config.toml
hidden_size = 256
intermediate_size = 1024
vocab_size = 1011
hidden_act = "tanh_gelu"
positions = "learned"
attn_scale = 0.0884
init_std_down = 0.00259
optimizer = "soap_variant"
beta2 = 0.99
lr_head = 0.00593
max_seq_len = 256
doc_mask = false
max_steps = 3539
Each number is 500 + 25 x the weight over its row's rms, rounded and kept within 0 to 999. Layers, rows and columns count from 0. Numbers have three digits each. The size before them is the row's rms in percent of the matrix's.

# q: layer 3 attention query, 256x256, rms 0.0874, rows 115-127, columns 128-191
# k: layer 3 attention key, 256x256, rms 0.0862, rows 115-127, columns 128-191
# v: layer 3 attention value, 256x256, rms 0.0759, rows 0-33, columns 128-191
# o: layer 3 attention output (transposed), 256x256, rms 0.0662, rows 0-32, columns 128-191
q115 082:440524510491481523507509501525491563518500488494491528516527481494461548513532465558508472516500496507514470503498514524515455469475499494482504519521487514496492486502463526473503504491494489
k115 074:509470477507495500514486503507527449479502475531501490501506566518465502543464519498481545528515533508499513530499489503458499493475513497484527444513489499496518517494523509501468463480518500
q116 073:509557449528499486500515485499465494525492496441492472507505492498525478548482511485501494513477524469486515520453476484501511498489505472515517533514498479471504509510514490534545503485483461
k116 073:519502457517533456481493493536483476486546527514538491501529499462543483502511533536495510503523489535522516526572514558478524495519510491484457517494485481458502456505470501516496482486530538
q117 071:521554483496496447490454540507482517522491550566522520493486508546520534469527505453464501475510497527490512488517480478500468520510504465507476482496526523486492531511502500504545486475500453
k117 073:496500454475461492507517463513501513509473470491528469523503471504533471460473527527493483518476493495518538533523526497487474497513460538505525516533510491528503468463515493514419502468483489
q118 076:523495510480493501483529473504464493513460535497482493530496480473443487490499543486554521520560490509488540552499490489501492533482498504535532473522546475525490563502510509513482503520471530
k118 075:531503491528446497495441507525477523470493492509479484484495492550520516466489509522480482520477517544514422487509488516505545513521505490466491521509499506525483482495446478499515523491511503
q119 077:535485500513510519494459449497513493468525480526482471474475480528491512483508443462510545474485471534515524480550508462450526506489505479526456515496532488537516470490486539504528447497452541
k119 080:512539544506496502511491504488493508526470555511530522535483456500521508502527558489533485496462479531503495520519555495518535483522457525509541497485541529501526484509507494483428520525537475
q120 068:523458520497495526506494462464469515508528489526469476531492498466494512484546540557493513505473460545481511492439475482535481504485474503510504440508485496515504496525494548486503532467491512
k120 070:509468475498491515496495511519561461496476486446479536487491476489497517524458510494489481526527511442498515493518544545463483464511486471501471511503534482492452474563479501515514470513528463
q121 072:521519471473515511473526484471495531520476509509491486501496456479502483507474509516474488506491500554497518501448490475470460490509516524504474542498522479510485454486503501447460518513480508
k121 070:495533518506473498481515495524534460445520449494460535499459456511495469496542500507545466503519517474542507468515460534507527508508502478462538495518460510497499535498513524511452498499503494
q122 074:506532481519559491484536509494510486490482443511473507476483485475521467494489470486501512500512521504509485496517466507498519508488495447502460469499511493500522490448510549482477491462512521
k122 073:494481534524480492470491444509491546474476553493498471494514521535502488476459501504540501550472522486527512531487489547518470509498496516521516478508512524477543509503516506494527524509481511
q123 078:524522479496524511534480471545479468487503490478502502519474486484531478489478543516491525487496505526465541498485516503528502482455504517520499490544511505505502472504496508505467509487567481
k123 074:486507512573474483483519522541495521530494535508530545491500517508481543502536457478486501537507457496508488496516479463521523497471512507478483513501498500526467558472541484479511526502517503
q124 080:501502498465505492485515497520509491499522502466536534529501436497531518476495528513493458501513524513504518454478462492504494484494432547489514464493564459523556537505450500528541504468463492
k124 082:465494483509506471524479527513468510487509517460498472515505507515500527527527488497462510509489545475502477527473535506504496458476495478508514499472488497451451502526541490506502472492491465
q125 074:443496521477431478500455538551518509519504490523482500480468479486492519446540486550501466524544507478490487515505499498477472496498543520559495530513498488489499509522534490533513496532452498
k125 069:524521430527538520489544487526499495519490479504509529534516485453523487550481504448494505450485505520517494458509481474491482517507506472491509534536473493492506537493455531503484497512459495
q126 079:483493473514480507531471502505549526493519519520489525515511488511509533517496503496515480512464488474480502515535508474481496445506509552495484509479516541511522508442497511506506524533513520
k126 073:511528468493498483474460501461437504474502471530500444541491487524548516459451541513467493497487495527515495525518523503545510509495484515516515511501480482512503459496525493497497511505518484
q127 091:536539526501512513495514507501544487472464479513497478518516497471502486523519500525470499524500490499492534444492497514522502505521458508535476463551486519475452496506521500474478502541526510
k127 075:504492496509516514530488486490532516506487511484510521481486505509539506471479504486455495521524513538474525483474484506487540521490501502498495516492466507462495497494499497466456528462514477
v0 076:448472533480537470502513505485524476507558474467481501508471461505491502499476466495468484487505508504529501460504487467490540512442531490508480528479507496442505488477493484483472504537499519
o0 083:513539455492490535491443492483494533465456489516473462517495495465546511536495537503508492503494455489490473550489554520518517500527494503502511438527497467514505478467518521496536508519541505
v1 085:458499486503501524516489489519520529521497549415516482524499478512521483484508475497475510501494504512524536435459501471523496491469460530475530540519498470505456485501458546518539522492492486
o1 095:476514536503508511511517514499541466491473450533491474485553536457495490524496559512521472473504472504495497555524517493517492523513534515521526510468474495502498512480509490506511506501502498
v2 086:498463518492549480488520514479537464502462515470477555444469519493498507514534495510518525521506516499578455460479495503532495492447507458452463478507543465486467530498497499487513477508497494
o2 092:494556494497484544490482504519494509530477487510500485520553453494536505548466510493501499474493468464467509531522541521539551487543494495498510509492485549506509498505490457521539498505557534
v3 092:502525549484503519449535523482489493521532511496510492517480500484539505507457497449519513500553490517521521521516540484499543531478497521489486480514500521492470488523531506499505471537504513
o3 098:495488477524486472461479504520517472466486509531507482527512495579483487482539520525510495461461488471499487499525468524423461456534477487456519528483551512555508485466505490446527534534462498
v4 080:465451501498511477488494500522513509493505506516519506520503498466488521523536450501461458520511557541485523471474478490531503484450507490513458506471479519483527472494495483531534455485468495
o4 092:538510527487496500490476497508509490509472507461495512487507517492530476501491529491524512451511467450483485553509535508536537531455522479494510510499517491478458511471468522489518512530520496
v5 088:487507460503514506510484530484507532447512440528509490503525517491528504526539489538510522496450492544501499469541502507524517510500523450512494507525501548511505429520508527513518497469464478
o5 096:486524509495483504535500476492496442507440514471474480452515537513477491484450489515530493499555492466475445532454509491454502524484478517469480488497494477423502549513487513514510497532478490
v6 107:471480498519524510478493500533526441485526520531490497536486466533474509496463500503521483540525527494525495497503526462517508477522481553505522528518504495490526550501511470523487459497524509
o6 114:524517520478476503510518496510458496534498489498464480511505498458530506502536518536473492460494486515432486531513471530517469482454499491544495448458499503532466485511503515512502528466508510
v7 094:512448524508465515490512492562514515505497472470508498498487506483539498484467495487498500450504517510494535476520502473480537479490520482518491490518524468512490480551494553522524489505450500
o7 101:469527517547522505489497492473498527487558526518511486472559469516451542536506531489504486540476494519517502515531490503501492535524501475471542526477476473487492507492527456488484495486498457
v8 088:473519491537510485475478516524518504513534497504420485508478518522480496508510463468507461524505499486570504500479515506519513530481494545484516453521477486558544517481519495490505448495494492
o8 099:517508546493510523513475476475557490486497474475517538504493499527537515521484517532503544453495478534485490499539488542493536470498474489533480468499501520420486483473494495473539577476552502
v9 082:510527491480521465511480509468469493461516501526452503485494538439451489493490498520557467477448472468521445510529494497484496496524527487495426478477509488471509507487517497459478479471499490
o9 089:507531474456501506496480520541493514512452526479545493534477474522521506516508516509436541559514515502510572515486520470532511432496483499503527452515500506483503490514522507486527479513508523
v10 082:526459501486515474494504535498481498500480448474467513496530503506495450521529458506470531481550481481472462468483487495475455488485534507483479533480527496479479501513483497469511535520499527
o10 089:506533479493509480511505488477515492512545484528509503480466516478488515511444516493506489463519522536482483503498491497517546553510500523503479456492509508519546497490503511561486476491494505
v11 090:470538496458502505557519505481478507444455510495486561498515477534469491492452462505503526515455524479514502480506525503482503511514491457477492489457505517457538459504483517490456515557548488
o11 096:472492446529507487503504465510455489514502510476517473546473517493487455455469528490524465534509483537507469519470472452494490483503548529523516488522473479585536522490494454497504521463520526
v12 068:478493557507535489528468529508539534510490514522481482428492469485490470489488436541489522481545495558500477494491533514513522475477473497474475508481521489467501481501483508478493504523530499
o12 076:558503500477484521474513457513478511485495519468520510536527555513507464493501534441482466525529502454479523550460519530539495499496538527496498473519468506539513519493525479478501544491498487
v13 073:502476523501481503497490513482496507519541503508514500500496532518518456477478479457477520454502505510459491559441535497499568494459499488517496520504502506493497500529540496530517510535463483
o13 086:514538546526507514478464471530546507473504509492528488515496468560456540513515517482528492517502499490541487488519500536474490465520528514488532498504542491521526528508537477514514499505504516
v14 092:529519453469501491507492498522475549504477509501495495548555562522507483488476517483509499519462509454512531497513507541513529493515531470482489489517468510536496479496505537485453478507450479
o14 101:479479510479520481492521514456524462494509437530534508450493486498508509528473506516495520509517469543473452519496477461479476529524497501494515521484487489470509503492489458496506508476503517
v15 077:500495484516517483514495513487522493512506502479547466510511505515509466455494514491470526505515470490497521500465524509470519507493486485496516522490500510534484473433509470472530518470506539
o15 087:503483517478511550465512521501490494489484510513515527514492504491535564518470538465499483487506521482499509465454523520501523477533480524459504481504522541482485495541484515484502472528492506
v16 102:491489459488492521517486499524527494492497499505482520523551502498468511449487496480485456434508513501468445475507531452477494482512454478507502483479521502472535549491504469494505497501463482
o16 108:538547505506495517510505511468515497513486472496541483480436472477515491498490528525450536517462481542492532487507513515514499526464505508509531471472487463531466450541500554556465521489511531
v17 084:493481510485498490472520505496463489480508517436519500539523510497524489502493489498538511492495527500527518472476523515496539508516440547500451519505536554492530516567502525541499504463508489
o17 094:504477503544505517552458539501488467513492454499474479496518541489484454493489507505471512514491464484442486533518492504496491496469517541525532479519500492492484526453497502537521519524486532
v18 087:463491503520438510539467507495482559474475500492473438517517494474482499543507464502506477488515495492439472501545505522490490536528485544498502496475523495503491512490472470478499504488503491
o18 101:531507491526544473502517486513520452534486551512510498478489504497466504480541529466515508521501507523519525515502506479498467466440472546516494498547507486473472482507502528505523469486514557
v19 086:531548465484488506542506459479484474449490521534477512491495524498511475496485558442448483537443482481513515544488497541533509487501480478516498506485458536501520481503507504502505454504472538
o19 095:515463520470481479504491522534505488515532463515545533498497490509489529464524427537549486476525494506521475486495471458466480497524512502476476494490521491488472497531453505478465505496458487
v20 091:516452464530511532482454479497500491490545510469493506497525482510484510539498497512483521487547515516501480501489517549490514494485544507500474527522496464517488480512525496441500496531485494
o20 099:486552539494542475518517474519595529505472517501506544487479515496487488479519501489528462480506467514508474509483474455511503503477469507478516481487509515500531492452527486545520538500559528
v21 086:490490452513493526520535485497492529496497481484539530513502526525499477508493468478454530508497530523516512500451500551523461511526475482485466530532518510475528500491499508471504536539474517
o21 096:469491515494507494484468521490488522476510508487484476513499482456484494468465478507533478492512494507516453492520417437494522522469548514503476510479476515505483471458535467516545482515543492
v22 082:484502507483524488528517467446453524494493453495489504506544512530478518504535450479526534501480484523527523512540503490507510521536508525459498507533480516450475482460481478426502523494501498
o22 094:489477492521486500509490514493499478521461550482509474515486513475464468477464497501514484472517518512478458462443488516507496529494497511496509487540525503534551512527479484503495466475519524
v23 098:489493496483515495496455517472480524470526537514487486515476487519518499501511484492506539499509522499491514476514476527508520468511520481512445480506507497522482490525500501505503523524456469
o23 104:510522525507503470488505516528479461504429461477504464481486512464525507512480506519491469493511487486461458518491545513456460460515473503466525494496497495490522511465551506488529504484513506
v24 099:466470492539493505502485516529526486514491476488472486488468505507491559533511500500522511483523484488511476489493484511524483521528499537538498506523514477508501498478465505482522471484494487
o24 107:549522523441514504522518536503504439481502510513514495477533506439537526554529510491486540456458525522501495504544540504542482483480455480509491489500500508492475507514525531553463514520506483
v25 076:485482468556474490465471495507512489485526523451467535532474526473500542524520522488462498527529528466482485491507510498526502517513501511500516526499537514487491491467460481500501502512507527
o25 087:499512524467515524514537538545459474520457504499535530485431491495495538502505490509467498523471534547511512491535456496513453475489462496519486483482491493526513525519525550498494528535509459
v26 080:501489506477499486501523484488501515496491485461479488489484492541519514519544476499525495540485500473534479478513512533501535484519463524509447494518472543482502464520516468482499485477482444
o26 093:477503481493512498535484551491484442483471502523514492473518481518464482522499518456520510475513478477478475536490546490510468450490540475455497510492485460501497520494482471527516504502510507
v27 078:557521516491496492531501498494512488485493561505543467518499524484523483523500523523533455461496489515514523507511496529527477501536525494539479498543543500474521497523507522511490493514508509
o27 085:506500495514520545481509511504478484477476477513500554507528499519473498483547496535484531525499505459500488515489507489486525486487493524500539504492497533483492528497464504486539550482529497
v28 084:503488496466500470461533490526495497518493527499552471514481473511513519471467503501490506490546496476494511498497468543496511494526491485493520516462510482458477513519510500521530523490511511
o28 102:462497511537494483516444522499501488463496515487481511479547526518487491504510476515500462513462506513501483536471532465519510512482513549478512505524477529513471526498503482526442490510475515
v29 084:498522510483518546534500511506508505515481511471502510492494515492514478454481475460500504484464489493491526487493504497517486519443472505458585464493457542516505513485491500509501545548481491
o29 093:460511486551504505464480481498504494462507484541477542488513463519459522548492521524512488530495508522500435500550493502479492540505500491536473518533479452520483531485506520513508504457472512
v30 089:471548494476523510502449516456495508537491500483441487523486520491532462489508493451537502465502511475556490535511516463502474490465514479507490473485524474530488515470543495444488466484445490
o30 092:549502498510480474497519469503531490506484473501522524522518490494464534503487516519502517494523484502478516466532485529499479486540489459480463484546496543460552494523463502512541496483542516
v31 077:433495472550466496537487502529493496536489504484523511527493512502531513515477506468484536546515479502545483486436528524527465495512489509498547522470479489516506544466475479481547495499514453
o31 088:519494513500501508529519505487479491463493526520501481458503507483502520520496479520497477494489514507515486490531463488479493470501476503510487491478482531496464458496489491520527517509544521
v32 088:504543507439522482527541519488513494522483484482477483535456507484544488504451491454488519529443478473500519532486518501490548525486528495499463532496502520513519501534569537511482508495496475
o32 093:477496472516477505457490487489485533504510489527522496510521525511491533510508456527539501520483511516497480472504462502507492487513531487493505499489511478483476459521456466502504478518475511
v33 081:482436484495541539521518497514546461527511510459493497489454475490505498530497466548514491511517475502498529511475508514488486500525548553502483516537533472513470514526532564488488524539534499